Weights of a small GPT-style language model, trained from scratch on English Wikipedia: a variant of SOAP for these matrices.
Each number is 500 + 25 x the weight over its row's rms, rounded and kept within 0 to 999. Layers, rows and columns count from 0. Numbers have three digits each. The size before them is the row's rms in percent of the matrix's.

# up: layer 3 MLP up, 768x192, rms 0.202, rows 216-251, columns 0-191
# down: layer 3 MLP down (transposed), 768x192, rms 0.178, rows 216-251, columns 0-191
up216 091:482485532529478508454495492454490517533489490499540503494530544540538489504509511509525445486488493460518535508560523465496477502483500494520508540492530537505510510475467498497501484458483490497503483502505498493484540505486507478491539487493472463492488472484487484478487548543505487541469509474473431529526511547543491492483517505495514503497502515548523498486512506482484482501521498484505496491502475550479446501522479491516514513492503479492512475519519512484515539523524420557465520517485471505516527497518471477538486448446483446489537473506470524525470493480508495459
down216 098:525487551489486518487505519482507494511518527464520488530506508488542482483481521483540537531546518500460475496503482520488504509465511509474512500516515540513456497542509499543485488508505516508466479498550468562497516479509514504478506526454483494529441496506514448487493462471488486551492531520481434505499506490508502451502506510451515519478507559535493543525484509528450461521489518531479483499477482557484482515468472550477498511502517498473503499508504473491476540482510486491476495472512502526510469485507517527571474488469513484488525474508469500507495482497470449486
up217 103:471445481511478482515553511507497492500533517523475550505461477478523547465492484525501505568475528489515477504505486511516522463521529480507479503525483495496492477491463514471435492510468478513496511498492516487455520453532446507488524470497553506511490535531484539494515498491483469515531511460461476527487442457559501474463478516488464495515467501491493520469499498521521526509542451486531492482505518541505535502499519501487471501446487510489520501518480486515527499525545498478507503520494477490503504542491522508486542489484473509554508503514517535538509524470504527514
down217 109:488478479509494491472452535516493490456433535551527513490495503497498497517515466461530551504511519509546527535521526484505473481510489487513522452491482526466486488507472472460478493497533476484498502491519509513507491532493524510498521477511490505477499525502520462511512521494488518504473522425518516539462519486523468484550480480470525517505502467500495579522510509488535489494539475485541514508520517483491524518503492526513471451471483515466513480500486487502470499466489496519477487496515493512519552542466478479466504502486486469492491445481451531518454554529471507528
up218 098:523512523459492503504529490497564505513496487496497508524503484489477512501509486533532532501457520535538523500498513491513542536458532468485495462490478506510530497478489471482505526462492533495467533498518561477516507471497519491485497490509511510471510488544537501459503523451447465490512482502457516481493499528477527496501488543499448509471550518506553480502502522451478496494531504489483485461495526491503502502540498513507451488502515525489473428494511514492501458488523518557529483491493497517515509464540497558509505495499480500526540539507511487528442518511536542537
down218 106:473464458471491506539494444494491523470506500482494502467506495491483506521504513503492463497495505490486483526490536502504479478516485514532529511483480514513508489491528521464515470473520494453500493500476540495522497484509470480497507513504503506520491456502537484515531498505489470475481475472523569526489533476500483515529489498496479582463496509509543524474528479492498510514463491454488453483521487539490530545487504499507509482513500510495493433456488495487505501496521523519501480449504494447515501490504522481534468514469511541538539493555463451522512417559489475513
up219 078:520514467518473493495511523558508504527462485510491509528519491495505487502531489535512556498471459519500497501516513504502556503510453459471500463531535532501519533501527459455524486507520477513504518501475480460506564450504472499468461465534475520508484491509463503513539513453462503468466508511490545493497491469465487513486515491509477431494485492510483502500546515448492486484477478495484472500523523476535516500489500509539516490480451530468511488554508532506504518487486526446532496534514478479513533459505463519474520527492515503493476526514506494466508552493484483507
down219 087:479513533501488523528462504475492522491528517512544530514555488482494529509505502538534478521531451485496534497517502561489463518523538495522488496528500519511495530459456467541486510503474492456485479503512466472524510503516522536537498552552496482488482508481482481535484495469493520508460479505458484492509528486524485515492446507484553529453498496514522452513474480520524488488506480460521488500499481498502493518523471487553487497519512511518459526533493480491519489511509497589530491497490457499473520524485499457495486491489510456504503444491529504538499506506532532479
up220 097:482535470511487474495504469516492506530482492491469497520501471477464477494462503500504506494496486488498590482485544513519505528470507494467504513444500482468504517500512481511454499512502477534515491505526519502477505551467491484530470440507541509485520475502471466554439488560532522494498498487500497537482506500491471506495522465540502508495484490481501526509510512472500518490526505540520494531557492468545504579499470506497484522495507528508503479512478527539496506527529506472491534512455514456491472500509526465524511537494426483470514471518511517479518515493481495531
down220 103:505527548476453491519505525463450519517525524484511499516470496474507515475543485490508474493464510524496488522493514511549464538495493481531509519527493526483481503532512510509513502509526517490486495515542458499481482545480484470513471517499515532465457483522476476520451498484487497532466483526478510510510494515527515475497494530499526481409504486509507505507464463567555497512460489487498496480532469520462489539498510482506526471477468483484542525526487482512487501503504523480496550504492541494451469492476476453483477545494500538467487527494494524547501533459508505529
up221 107:517491535484498500504532517487511508453454522493467530497501496483524519459515528520473460485551514534453500504536484461513553513480511498506544479497500470524476488499460476520508473463528497491480497494510493525468470506500512545499487463499536447518462496472496532495545513528544485467498467508534488491490487529525462518472512524479491490502509510494469530507490534449476473506535482535501480526513493463487457480493493546560516495528464491475494517466532468531475500440486480527487502510505521519519526503524505528494515523529517512507467495487519507508541500492511460574
down221 090:487489499478516484494503483516482511545456473487495519533466512537462509476566441531485479484492495505494514547539509523478453511492445525494513475472496565507500493477490484494512526516494501523475490539496478481528488463521506503493516552497512502500468519497494497503521520424484521527510499496518530486492532523475498486516472462473501475514539535528506519497521509503519508552462503490472515457463543544516520502543481500486490512476511486503526503521522526512533524520540488474499501530452511464548484488493512454526454505507493512508527463477480546485482551501506534501
up222 094:513511466528545480476497495554506523481496494494472516498502471500535516526470484525494471500535484457490510498517467449515486548481519453480502522516491490519500520435488464491491483503471492517530498510496510507517545515507454520479491500500509523481432522522494475486469498539516499513520469498499464513505484510493480490501473461509485527493492575472485463506503506473507508476539461471542478502566469461513530537513480455490497530472479519488547518509510483509461510547477540480486519497507499533497479506493536484514507520515483484517452484525542481494476501529491569480
down222 098:510523501504514477482527489534576486543553503522471510503515493517534527483504526505515511507479485504512509508494512511501536547498521516515495534528546529502509529526510483506488474479513513504503490539501530509520527537539480507513478440527466482534488531525530475483464485505483533530505486483475466469501451539492474479520478446488474512469514470473494527488471497492501519534500473507514515505484464488526519494477485467502531562522459456502495510500503463498477521513509517509433457538507514470506483489519490518487488541510533451504467524494495541501492552529465522549
up223 071:470506469496537499484532491564485538489477478480502495527502462502500511477475515505541497515488495498544502491505480476512530522506486512473465492461482477472497494522474515468470523428533521537477477516478484514545518471536448516486505455489481521496492522467450506505510509480518527508478522499499494467524530510526506505468471497433454478517488518474460493492545462505488494523487484505510507476493480520522535537522465450496488507542506531490489504477493494498483522541489518511487481533525523476472558500513477500512492528549556497471480542503520464517476482524449524494
down223 078:508519496473488526455495497516470553484494512520515516509484498507518535523521486492484455513529475502472532446497488515492473513506465531487507478488493486496529490513515486475481531496490535427498511486501482518535513504529499556498544451487551554498455495506485501480466490518516494502493517460515443467456508515530475525488518504498490522485484516447470464511540530501476495502499489546494482485540477516503481505536491472467466448504472508432450468473524494488488490500471493476523512559487530478476543518480498506522544513486488497503526495476544476508505474496499501527
up224 110:481503477518520460453553502493542533544509480514465512486520517471518481485498503483479475475500488500511513482489494512508553514452528503505463486530521483541472512532481510529508530538511490534484510508535525531483500489494477493504519486510515458491505502479526484522429513455493534551513497516486503532531536475476423490508547493493462501530491517499485532524510498501470536514464486472490501490505496455499509510521504485487459468463519491486463492556444508489505469508485503467481557522498505509493474534492505507482482518517517518518503460522538482509529434488480492543
down224 117:508506480488523480454519495468512478494498495470511514469454554516508499493492552525499488487511486497475493521520534494468470482478460482512474511486477476434478474513478468521500498538508450523539490489476523524456495511505519477512476472503457488518522510529525524554487489496471484527472521515509485461494534485546522443468437497503532462539490532502540522525507493536469497509477493522519495516469449495495532538511522512445505511489540481498466506494491499489475468508532495512469511489535475532463505508432472444468492496514505506512508478471464497501503489496491520508
up225 102:500503470520521481456519478477512475508528532508495474509528460534496449527532488485482504493518490500502528516494478488498479495504517507526490521461506493447506511517472438528512510490518491535522496463491533507463507505473464507499503455487503487522504492478454501495516476571494546511522458482516493557486504481571512493510515474542516527516462494534476577482481503468495512476486492506549501486473527480490481477496491545529478482488518504483505510497432481555521520522524488491498510481535511505539544504464497533505489560514498494525468505522485542481514515517484484514
down225 101:523510502502485476483503533497504551490520462541486501523473537518517494471527527510480491482534478502492464508481532497454496486473486491517471477508515488480548496495530530511516519503537521542478490503507504490471529535506501493498405481531487546484505499542503517528476526504458543534481516526492480486545463501522499498526509518548566514516509483471471477538487451510483496497499474546493480453498479511507508503518518523496527485528532499531508469508488540509541490487550539472476510492479528510508491499548511462511472530466489521488494488524485478508439518525497532537
up226 090:502568516510492518517505501495495486493504495479513445509535503459475452519478498489539542540472470486500554518472526495508475535537454508507474467509487470493503476503449449472481484498525453486543465510537530523513492503452514515528492495476473467559472502530486506501496521511524516488511468458553517537484498485586517510539508510523512460510458475517496559511474530524505468516479502522539491504487501496506515502500485513513500489494504507471530471548520469539499495500468500527478504469519479479516508518506499510499475446501486480519532487485478501516525516513491484501
down226 086:441471492513493514483506496532500495491482522489541501446523479460502531467487506505455524459497444491505508525517487477544500484470484502508520492518455513498523508483478522489526509491494508473468485414500480497447517496509533501493508486514559481509496515483491473496509474510488491535500477481453439534495486510499485518538485544560467495480496449507498501490495546493498536457495489518512484540486478510532536487517500510514529501535512489513515522501482519488482480475490490508475509486459476511485500475481444497513524545502458468534497541526549488460478485524457504530
up227 127:495502452493524523500527534544459473503465500492459504502495527480546529471491530499514497499504514456503489469510546535495454523480507466520494516527489515547511457520465507508454507483472502510508471492500507522534493466507500555473469502528495555501471467533523533486462499474499461482516508489528514509534497509509473500500498535525497512458480509475478480503495499460478498466511457485486522536514530484447474473488494544485470515519487504479499489475499507503549474511476473484515492535529477496467491534520532491481534476527529490469532509468480504541486510424469534542
down227 136:486535536430507454508494519522485481519480523464499492520526487499509502488496500511491501474519460472514503491489498511483472488461474467479527493503496468475470505523493514494467583483470530532543477486523507494492503527479490465474495433559469484467480474508529536507470470537442558519485488479555508519519479486522529493454502512496523486501449538462495482467506515528519472485517508495515485474547529477516517507478494505515520496510531502510498480489489531472512498492535466485550472482508503493523507484467507487484492456518517485497568523488472499501535522485496495519
up228 090:528467499503456485494535478506524507439533509497520475475502491486485509505528517491436475478488478510509517502537515546507500485504500482472513494445458490477504533526474519477491486530509486502467460487509490467514506521467514513478482483507512468507478456543487493512465517461483497478472529491490534477504497525493510484521519503492513491520497534511469509499540540518523550486448479509480514481499493504495478524508513533517503497494453514455466472480519535488497472523521459517497518499448599469509461470521515501504516514552482480495505545514467547509520496484522454543
down228 089:505526514491483503480565486486481481492529487525539500487482495472500500517494501510489486491490480492542492516525502529518518519537531473527496499525479500491525498495468543523478487506542490505511498455538515424514507528515492517464460503508509483489471454538493500520525522506463525489495518476482553516519497523506498512475497545488545499521525457504504462515488505441499510507485516537498500503554486472533510495524503558459455497515475466521484482538537515504526526507475493495548430478435550513520490466497462482495493531475504457503545518483496482530478491501501477509
up229 096:486514500516490469482481531564523494541490484485482479533469470511491502483505541499489497511496488546455503497491493521530545517533552532480465546488535527490483465507496488513534497525499516492487528481469517487558506470514512458470494489529510459508492484521460527489498483479518490503488500510474494515513529472532495551510463483514482486519517457524507469508485528450516501482449509471504498452518469491474501518492436471506447503480521517483521497468523501481539501530527494502476498520537500506485477439530484482548463471517486538481534498504505497503460456506538484542
down229 103:473527517483518523512485487492490484528527496540526523438520512500517485523530478535507501493508554496478506499450515509543510492504490476527518465492465479537481458475528529508457533504475471508509501506487468471521523482467460502502497448501494485460475471520471496480503477538471508487473489488500495498506478523490534517521516524492533522519468528513523519463539532474536469470514488526476496482517479493521496505507558542530490499501531487531465499551486485470521472488479504497514522515452530505527504525533535511473462492494497425510489465464501435489523518462501542520
up230 084:514503444497476474503527507474469487523475511489486484519496482512475494496470515516519487509507471532513499480479480454489516479507471515504509508506530498518530488500492500493479511517512504466475449538553495488481476500578463491561491506487500532526533549511489494446515520461473502523485535518526445513524462498538562479501521532487538473470517469513488484516465516536478483509517510548518498527485471506447504487518485537487484484476524493512527485526491504463484498527489480542466503487476522504442520495487512506536493478511456504522540498509528525478460510559475528524
down230 095:528508508499513479476471472511527503502547492464494472502447506511484532470512506530491500499566552503514477493506474497524493533500516524480490486509463453467502502509464484509473502550489463460467533501531471524529471460468513527537519535458514507476523502475473495498470465494471543496522501536470471505524490497475496540526490471487519466503483489492526463498473491446520497507509485506516543513509469460492516521512496492491513513475546460506521504529462498537511480463496462485481484485534453518527518458504488539504500496518509525500498518470478498510465560507531563534
up231 096:531525525519493472504483565522520488487486494497533503460495486526480507480524483472488544512511550485486507488492514503502496470488554473538486515479438496517494479509491475501508484433551512454494499494483468501500469538464535509501480485461517507520499550516459495518488527528508501498444497497499543520493490521547519445528492539526486524478523493498511528526505515504549491512473517501499507492475501509503488480491535553467555502530486460501537493495470511460511518496509483462531520510455526494473506479466526467517548495474472456527468495477520511511528511498483523464
down231 086:467501502502514485460531489491447512539509504459497543501508485485501469472499493481515525500497523591462479464478513503508544484520491546489481458545443516488492484515512484496452454516546541527480494474527523488510513467528481489516499503463520512503497486469499502436453528504525508507494469501484505498496496523475526467493493501496532488529497478483517460515522487462459484488517505525506502500469472503506457489485483482517508479450554439538496538511495489523487483523492491486469531506503487523495469536525483488490474494472499517472452512505475493497432497502461509506
up232 090:525481518462501429492484493511493544515516496506470508541490516532492492526471500484482472544491504485498528469522472499489492489545500427513482470490489467512524493492477497490535511474503446492529480491548482525511511434512501538441454483532524518504535515506471540491475496481493505482467493498534521487526527523513500511523503517524532538508492532522483491506516485494509476494514450511506441450431529494520518502485511491484501513518509513506525502469486513457509488513489522499509505500518497510492532480537556543531513459486535512550551494534497515500497504537470492521
down232 095:508452510458553519495488505483488504483500496516453478482488447528473536500531488494486536492486476477512522496443536522477492513513506474524461497487544509476494506540511492494466454478530495540517459495473485513470498486509512540507506502528537487491506513535543507496471500507511498523482550463559517518488534482501503458506486512478487525453472552471498538483461497544495448481500489507482497488507487473522462477511488483510485511504528474512487526492519461486498498490467454448519516507505494508533507560496509516523494512538505488571477543489544497490462486502492492533
up233 095:479528490508468483480480512487540488529496474508526499508503503476487488502437496474511482506509480505444485517462546432492505523440524531468465537506513512521485492527490461497481485523519501493467470492539497513545504506484488527496500483540518491476482499496506506507495540481505562510490472488495541493455493511448507514503483492559479477506491493528519519513498500504458493491447467513525438500555495508474501527491488495462501525503550463489484503481559457515543538502555462511514483493482492508516535543523494510517488523503527521501513506521459500478476518544524497508
down233 103:502507439505493515475514546475492519524493479484520543511537515472456492497449488448524459499481509546518530522502492512488481512501483516468495464492524487530505467495490482510561528547504507479477480473497530525511493507533498464495555466515501474513522536462457463508500547558500486513521481473555504495493514476513512489507462527513502508526500492493487515499533487539537509519497500491523536490442506494482475518466511527505496494495491499510497493502478523487517505522469495457513477535470519480534478539495469486511498545547529523549541501468525497508504543505523458452
up234 080:492474494493502503491487499484551445512483502469488461498496493521499528521506475526478529478504508445496528461520520511500475511543517473498469527481478505489537521481537486498503454508463481469493469445495516473532496502504517502511458534500494513528544494516435507516534494492530477492481517488475527532520486518529498483513504503464540506440512551511476530492496497481521537509524498548531526515470548520427489506539500538515526484521490465506520479545483515524495477534506560484531481513462478507490482483532514486489519504503495504512498526465544528545485479474466511481
down234 083:484514445529531507502517535510502494522522481491485496524525484509550496537452508459506532477510512539514546487506525480497484491460523500504520469530520541473477552546498462573489498516535473511528461538529519528511512497518492475431500490466480495500511518508491499465511508471544463524489547481483514517518470503485512492459483492495574512525489501499505486484477538503511532480482463481534519513489481507487486505504518466544515516516532506506472545499484474493493512488478501519501503500506521504553465532472460471511509509527472500468554446520530512517509511511485502525
up235 096:530472501517480532505512494553483513513510490514519508483468507504520471519499510493534438508493517486462492503466474466488521479500492499495481495506522495476501488508456466496494491565507516506544536529518460476462458492504491518493512531511484527447520492501509503516529487473474497496470456479463528545470550465506530537506480518463509504497506453481502527524500483438540554458490481536462547460521470521504513488492484483491514512534507492474529525482490553488523463525531519474518528512485548521506488511498497487490502532498492491462530484505496481461512441519471546488
down235 094:523503493519499535513489438446500507493489531469490483500456517570477494515510478483553498502523549464509509525516517494502502485493523503523493500501462503485502525480518518485498530454492490478518480508468501492460498510472511507491534471495486519465518486486519496479493535525462515515503518493505492509462511518481470504484534451523507521477459518539498525491479504543512500551474484507472513489460523487481484463522552461514509496505513511536492501479499453549496449490458527459540508500478469478491477468496505578490500501423499460522498494518513526523493530498540534488
up236 104:480474477556540545496543493511505477480473514502512477515458515504520493545465504504490512506535511480510507477495466518496507543471516486512471507582543511521521501454502518475466487508491501507494529494550500513500505482476510451488480474477450495482454491512521507512497478488514503472516505499513505493486512492468469539482515532462444464487513480529488514502477471525510497470479501543504468517480466501509499510473502432506526468532508478480477496515474530516496481492467510494496475460461504511533493487520528555486493432464474463508556496525477472536514486472518490535
down236 100:501517489498460490483512490504474522510491544491486524496481522510468528471541481481515474507427522496509480516460533512544564488465497486506508500456524521503491497503525474562517521515509484502499449506500508496480491464499496510478475487480554501500509519443480476474524494514501519504495513528497512495505452474485510464457498467467500469491488502528507526455498523500495557501505578512511524499500464534492514537512491509514497484507501477487529501481524498503537533527493522526451500482505562468511481471550527497509474493452473535568488478527473513466518507522494476520
up237 084:486534461502510504504520507493528496521494520497516520500492523522479460531511495493515514500521514479448521493476534487504521456484458475452485454493518483441511519520475501489521460501456469501479466505491498526462541542495520493520484469491484503562528524463478526529519457507507526481511477546506485523516507511543546510495555495514513480496459475464491462512530516490538480486474509492480522497540519490506547518458500474539502497456474481501527515515481499491510541493498521477525505461474520504509486438538474473498511562506474499484458477496532496479514512490461538528
down237 099:475505505515531511479479483448470499477492519537472508471565470497472525501480470527481478516504499500484513506474509510548487531525471529498503499518489474526531473506509485512463518511497467484504457486460526486463473520492492526512477478495541511528527485491487492506522488450509481478488494528505518472542536493479501479492492544497485529493456480515458522543476448480511435483489467490503501478532473497542493523466517482586518476502471467559509532475482516471493508524477507472521500469490509472539482470477498483484474534495499559499487526531509460514501510461478513515
up238 082:455520505490473513511521525526479484505479516487548450485516464470514497495480484527503538475526482545494531511482472511499529508481522485480497521479482481459495524491540498555536548520539482521487484477491475501494535522488488509567521499492514535533515488511496497498498503496485523499480477507476513501494524469443511494478520491505482509504472508462520494529495496457486519546459489519456504494499484527524509501556451508479546485524457438488472489518526471499523491494504533517541513502483480496549460522510451520502477479468472546516532501487491438472522489485513512444
down238 089:503484540484482518489534457495541533538467479521548480494491502458506490497534487525501491490497485506493502508459521461520507495489493557512540489578460514464528544484489519486471494496504535481477486510499532477498503500488432480517518496509545522508551515496503496550527480556478524473479517514530561504488528480477484503485518494518537505510505474532500510499499490501487509515457525540536467516537473480486474524500469510478500476551499490533520484514534509522529499475488510505460513495527499524556464448493489513519503455516533489508510510483473522494482494509550474518
up239 134:508505469497502521455508511524481498522511474494475515541548464474518491501554483501516442489477509533496495463507540484511518493518529480500520465510511498475546540518471487568476469440520500544461482500457548513488527509525518451487471523495541520481511503476512496474481514485521504503478523508483486515512514532527483470475505516525496478519518464491494487480444497532437537476490472524493485484479530509457519514502487485469508469498501516523477515495518512493507493477540526511482476482472486521490492458530510528525480471512491484511455494467532519490487498522583528533
down239 129:507550496525539524513485525521527541500503497506545482516526478491527538491576517487530516537480540472491482473560465527471485553530510518533528505475496525470518514497541513494492477437500489514513538453469514508504503485514497508477469475473537460481460449529522542499479513489521457518469483526532496494490524494506498478540487496518525492532530504503471507465501505541463506490506508476448481461479502492523494490519503512484525511513474482540502521503471500527525468500520471504508535502467522499537466486504471524493538516500487501507486499478502527483436535518510512534
up240 100:534499451566546517479490506548495473451462470500521525488508516493494552479498481471511471494498523491492532518490522484487450538523485475503450546473472470497488512473525456497479513515501503499514481478489487503454522490510513479508494518484512471513483507480508505461560462500512529509483490541486497483545480508504483467507550460466537538479487479510461492488464531519539520533513485496526477482527513506476500518558500497468512484475514512533483494521508564490505511506528481489506498500507498500529512534483505474511542452450468509495521504522482528477468512471457463487
down240 097:509492588477521474467447517508445522488511506498488481465464501525546456508520490517517487517533481532524506536480512475478533476521511540504517501515504526496532446516546494450460529546508490459531513477448497519509525526516464511497530527477513504497505516581534510486509518508484447469512501491489508497520504467485516517506517504507521513463515513490512525498494478521530479490472543467470493477525506476467501501517489454480485548524492541482502508472500491471486516468476528507493515510498468499473523518485489493526473487479514510492463514510513505463514474523454539528
up241 089:516490542472494493502540479481500494488510505480500494516520483508488505475519540517561481516525471504503489485513492510531525491519494517480517507497513471481499535489523490473493530541522529516497502478534438491440501494502473457459492482525467453471515533487489491519528520510524541501539487500512453520493471492525555526513488475520454464501474464524483520525490446473557470509512493501477518509520476505471500503495517521532460464466550487459535486545494517484475508459509481486483524486535555520549508509476470477494494497497512464470472506471538530494526491558485484507
down241 090:491520497511492515512515502480535483531507449492477569505485504507528495486531492539556536525480483433513499482548461482464508498454481493525484515498559504462492552532505512499473481484472476539566468487466497536503480498548516523553505495497534504526538506482528491486501513508536494516541473515497514483462547509510505501528457471477475496467504468495515487481466515529501480503484495487479503534512502502480520470501528510504499490510481468527457556531460441504493508512485500475518499522500534522495495492503504507499517492514509501486512452489465465517505492452458513518
up242 098:494478482456468526492503501519537473512494488488475517492512520497501508493505495487464526535498500534487552494522474486522544531485512463482515517469482499479464501528528492494464490481462492493473465484506505458490501494486488508483484501470502550506550477500497496471503491435496514503460516512526481513487495542476515418483454496490509505499492520512519498491502500509487522529546528530546493507496494522516484494479526508449555493442499496493465512505461479526476510517498554513509530488488481582509494480481500544479517454540444485503542505482503522448502457482527478489
down242 097:506493517525490496514535508526516508489511498491501431474485490546509488458516488518534497493498499568482475497455508492491484501459448538519520500483498478509515494538505506481505530457530457466484503495520515507472459484473534485501504502471480479525500501505505506498501488507477505459467499502481448525576500508503497485498499533501498513450493484513482491507510476496487475483487472508537506459536520471534457498480523481446454483522546493497474516499522460532478484536511467505503497482487490499430521518471543550499469477470504573502525489541480528483540513513491473505
up243 111:428515497481488537487528497493491475506472479519500492488471507460509517546497486520525517498515495515502482485556527471504498478504443506457499507516517502491494511494493524491530497486488530524492508530547521485487548502497462522498525524488494450498437537494499518491519548517503517465490458500499515531487479502523522504441505556530527492537526489517457465507509494483475515479491456471493516488463461448518492517476497446491526535507500487479476498516501492487492471510530502477495499524526532509538523504484466484499460491464549516503488499528508492552499420527523543514
down243 117:491549477474462512463472487489481522453479561483529480495529522460457525489491472473513510486525498513506488485492545486486484456512515506481570477502491496531499503508539465505507549490469482497518515501492524465491543521490474505492520498463500500506506520497470562479473514542520516518508492500510482528508475521530544495484519489503484496491493489476528519509497498536503518461509513488503491487487512474509478496495453423495498483526550473493459501504484537507520512495574494495502473556506504492492499501541510505480484534449502504519486583560504507491509476498520512527
up244 079:511486471501510483487479511526505481525534469495474457491515455568527504497517494530504479482462530538495506491520506479499499506509425519466504519520477502521486510511513483462584488493531529509504467490544485485526514530526507528485512518474516527477497500461496500478480461513470521470491509510495477498470485500536482510541501571499483495484527513481506475488517489534477507504517477562475448490481518533485513507505482527512485479484492512498486473522512539491486480499462501530527473480476435494485480446516471510492506482493509513496489481475502548500482564438496456488
down244 090:494523502487527443539550492452503511506494501504494506532525501478499512524477475502501522494526475519547491477494492513489498510481519487496510535504498509494480475525506462520441515495509510517522509503467505507483488460490514496543509514476504511513480496442498486492476523465532515554504502504516525466454526546504511487440527458475564502484509514511451522498495487498486492467496500519546496493499458467463472520492494468524478448541489518495483506506487470503524530509528493518446491451520477469471499490536559527526505471493477492532538466514547541507502466515445498471
up245 098:510495516473518450494492484518498494474538497495500477488514507481500521516521473511507496517512520434503510532509530468493506479454537479516473545510497467515467492524497523498508504533485495514476471501434472467483481517458533473497495470543475476513500514511451495476483424508505505512514521526489528515510464524493478490506518477446503489509518504560482484534506477507511515517531467477493478506478507505490505517500462445501528524521511478507472490567498498519498512502516485507481501450482495511482516492480496559501500533526526474458564448533485467495497526500428497464
down245 100:495480509443529476487518487479487531497489496487509474502461501527550481443514495512474536462487521493486496506506494496478471518520479520486503569480515482480502477530488445489520460512513534489487511468507519527467482518534499493518481504519512500458505458499420471490526492485552493548525513528484469489493519501495508512522471461469494526500517476492536506467509489497505505500516505482492514494523502466473476502511520530461503496504496564505493508519498493490472471569494434513497506507493504413473520531477496523460484538505524453499513505481486531499478542488536505477
up246 090:493489488511483535508535475509490511453499563493446519504478498508515529514506552476491441495520508485465482522480512474483534512499491477511487502522506444473504462457461497536481512528503478516531491530493472502485491473516496474531517532474509502523484528475545490501482475459522454447537513525521537552485509502524487506472520542496497498487472524490498463487520538463473467477479497523509451488514548511528535484545561517490474476463499511480459539507513464492480513525498504500477485528519521486490483503507497489505539474522501480487499520521470523448522513453467496509
down246 096:555523503544502484540486503494500497561541466489504492532467460488452516486525506518481509437484463460466510493556491484516487482484484551505512490503545478544504467457489546501555547467515551507477492496492501498528503509511486502500491448485521543501535510498499516495519483481466488497477520538463485501498508490540487474494520483529514477498494471476484488480490475529478561540515498499509477485461434530519510507530525468508532529488466464486489512501503525506496530476526541519475524507499470470541478508545489488503504501511492512498468502490491470486477492475471491514
up247 100:496513452445499509514527524524515491452511503497476487472538500552500478481516460474510493542498497467505555542541532509516521508468545495493461497461485506524495523546465534523514498533525536464517515471470497473518488456476498527482485488519513503492554484455501511498527508505486504522490562485506491492501495510516565485513490540482543457526520493516501512526519482512494489484477504456503519430491494498509494464491505511506544488505471533471488557499492525498485518517533539513478537510506474495510502465482476514480522464505455471506495485527539467517479521495502517465
down247 094:565437499501548479483506529479524466513479456489541475511471487524492495474495535483483513503472491472459492463514497511494507515525486531473508468495515512521546529558471513521488486497488519506469510491503490491568505527535522503538493470480504503520523473515482467467521477436522443500527497491538519510445504522511471531527483505501504518504475474490492487456536526453502485507508555488522502547464482507511507492509503469461511502492464531477527503472492504551513496486511522475526485499505478487514528504519491482509481527500523498453448516497479522531492451516504463507
up248 091:503498493537497517561464500486501446481465475500525512479500490485558497536532512520533473518486480495449529463532534461519516470459511459467520465498506517484434502529440497496493482480510514490495460482497484558490513483481516504501496477490484466532513490526472532455520540505501496497486485543529533493540545517516504494506505490505500516503512467520510502501508506558473480510474552511492483506499471533502496524476510485524533500492496485475495481520541505483492527494463480500533542472506472540470526510522482457522509533512486567498489524527479497464485526512470510537
down248 093:486526493474472450538493538593516502490507500502506459518475473490511520493502478504456497491516521444545463516460517503499535527506482471484488535504512501503525518485501455472519501492518506484522498466458506457470473503458520486449518505533511536534515494508517507501524521469529515489484510479464470499539507528483515476504497526530457479490524491541489479435489494501498492513537481472481496526498531509457505522525459470504501519488463483467508499507538536531506525507480567536444484491484501537467492493518491517485525468518526485497513497487524461461488492498477516515
up249 092:487517511495512552482453511509483530530444483448510475491486505472475444500485506498529511535503506485470516486469495524470443500470492487482485498525515526485487515439456520505486462508522457465551517496504501481482466490508502537527533506471483496509516481501499511500466518474494516493480477499532474527504517504491507502547461478465501496511491509496540498489485505471488475475530465457485490524528481533461483486531465508519514503485509480470543485519524517534541479503540495551526544507507547463460525499507499454498479520485456519517491554533460463468518538492507502497
down249 094:494520484504496467508519515538520492470528520489494495506509495486498546512522494530502461481513528533520533522553493508500470495511521480548525477444474509483470517475489479524542532483536479507421501522537550517463537524464507467455509466529510494521537491488519508516508493501511473529486503507474460501503435513499505547506490475523516515516524491509493487498497463534481512504459519535489485542503476537472473515543506501476524486536492487522532528535512463521470489510503545518514492501467490538535495478499509569527477472516531492507504470460477511530466499500468498479
up250 071:473507525492503517524524514502509509498512507478516480491490509479526509523569509502512473523535476485513526526540473478506463470504493547510501527511489484511501479481541459477476489509503497519507472500535528441523466495467537419483468497481505508448457471465509467548493487520485492532519479525491463493516470498504574523504532507534482520492501515485483500558469482536536526544517531518521464487490518473509477511517477519499523491501503530530510520492456498497501452481525482524480477497501503480453499509439533538510488469507479536492498443495543495491489509497504514510
down250 081:514510522528517507520501472491512507476501534507511486495514494465490518505466501468536538517522483462470517465506464523505497491495490504504510540492497526484493526465506545498529553471505539485506496505506552438540527491473554489532517461456516511506511478497521484451455504499515473477499506539507483490467541512486523544502506471514479488506485483507491542486451460469542492503503539476449490509505459500503478497516482510486518487503477485482494491448491458447520509450507511511521526492530450536528488479459521488486461503495508506519473522464505480456492516498565524537
up251 118:509542477523501494496536475516514534460495517444523516478534485517544512491504510566490525527500481463444532531501531522507506524464503517478518501491501504500480502503488488480503510525495546506486482447490495496509506568478492488496502496506492465542501532525522474493511489500512512472502505491463472515463496523491555464480495550481446495479488515488444475472469506586506503477549500493506524481502528525516484450511515504474475513493495504494454503507486484499522522505496537450512494489516515505499561489481519522511500470469525485498447480485554535539508488503523501482
down251 116:511532489504522474475500487518520481518502504528502492482502524531558486480484494502523503498491498453501543487526499562469525504471579505510482497486501516487455502490506495545502540495442529505482531496498476488492446491512510492518498485553492466443458496515488460503547505466499525510493528520472504506447525495559497509457501524523500504518494466505466469501490485542509477519480478523519524472528523472559529547480515503454499485480502494508458516535530464529517516496471497496500500474500519527487532485477513487480439481509509530483517506519469518489466485512505537458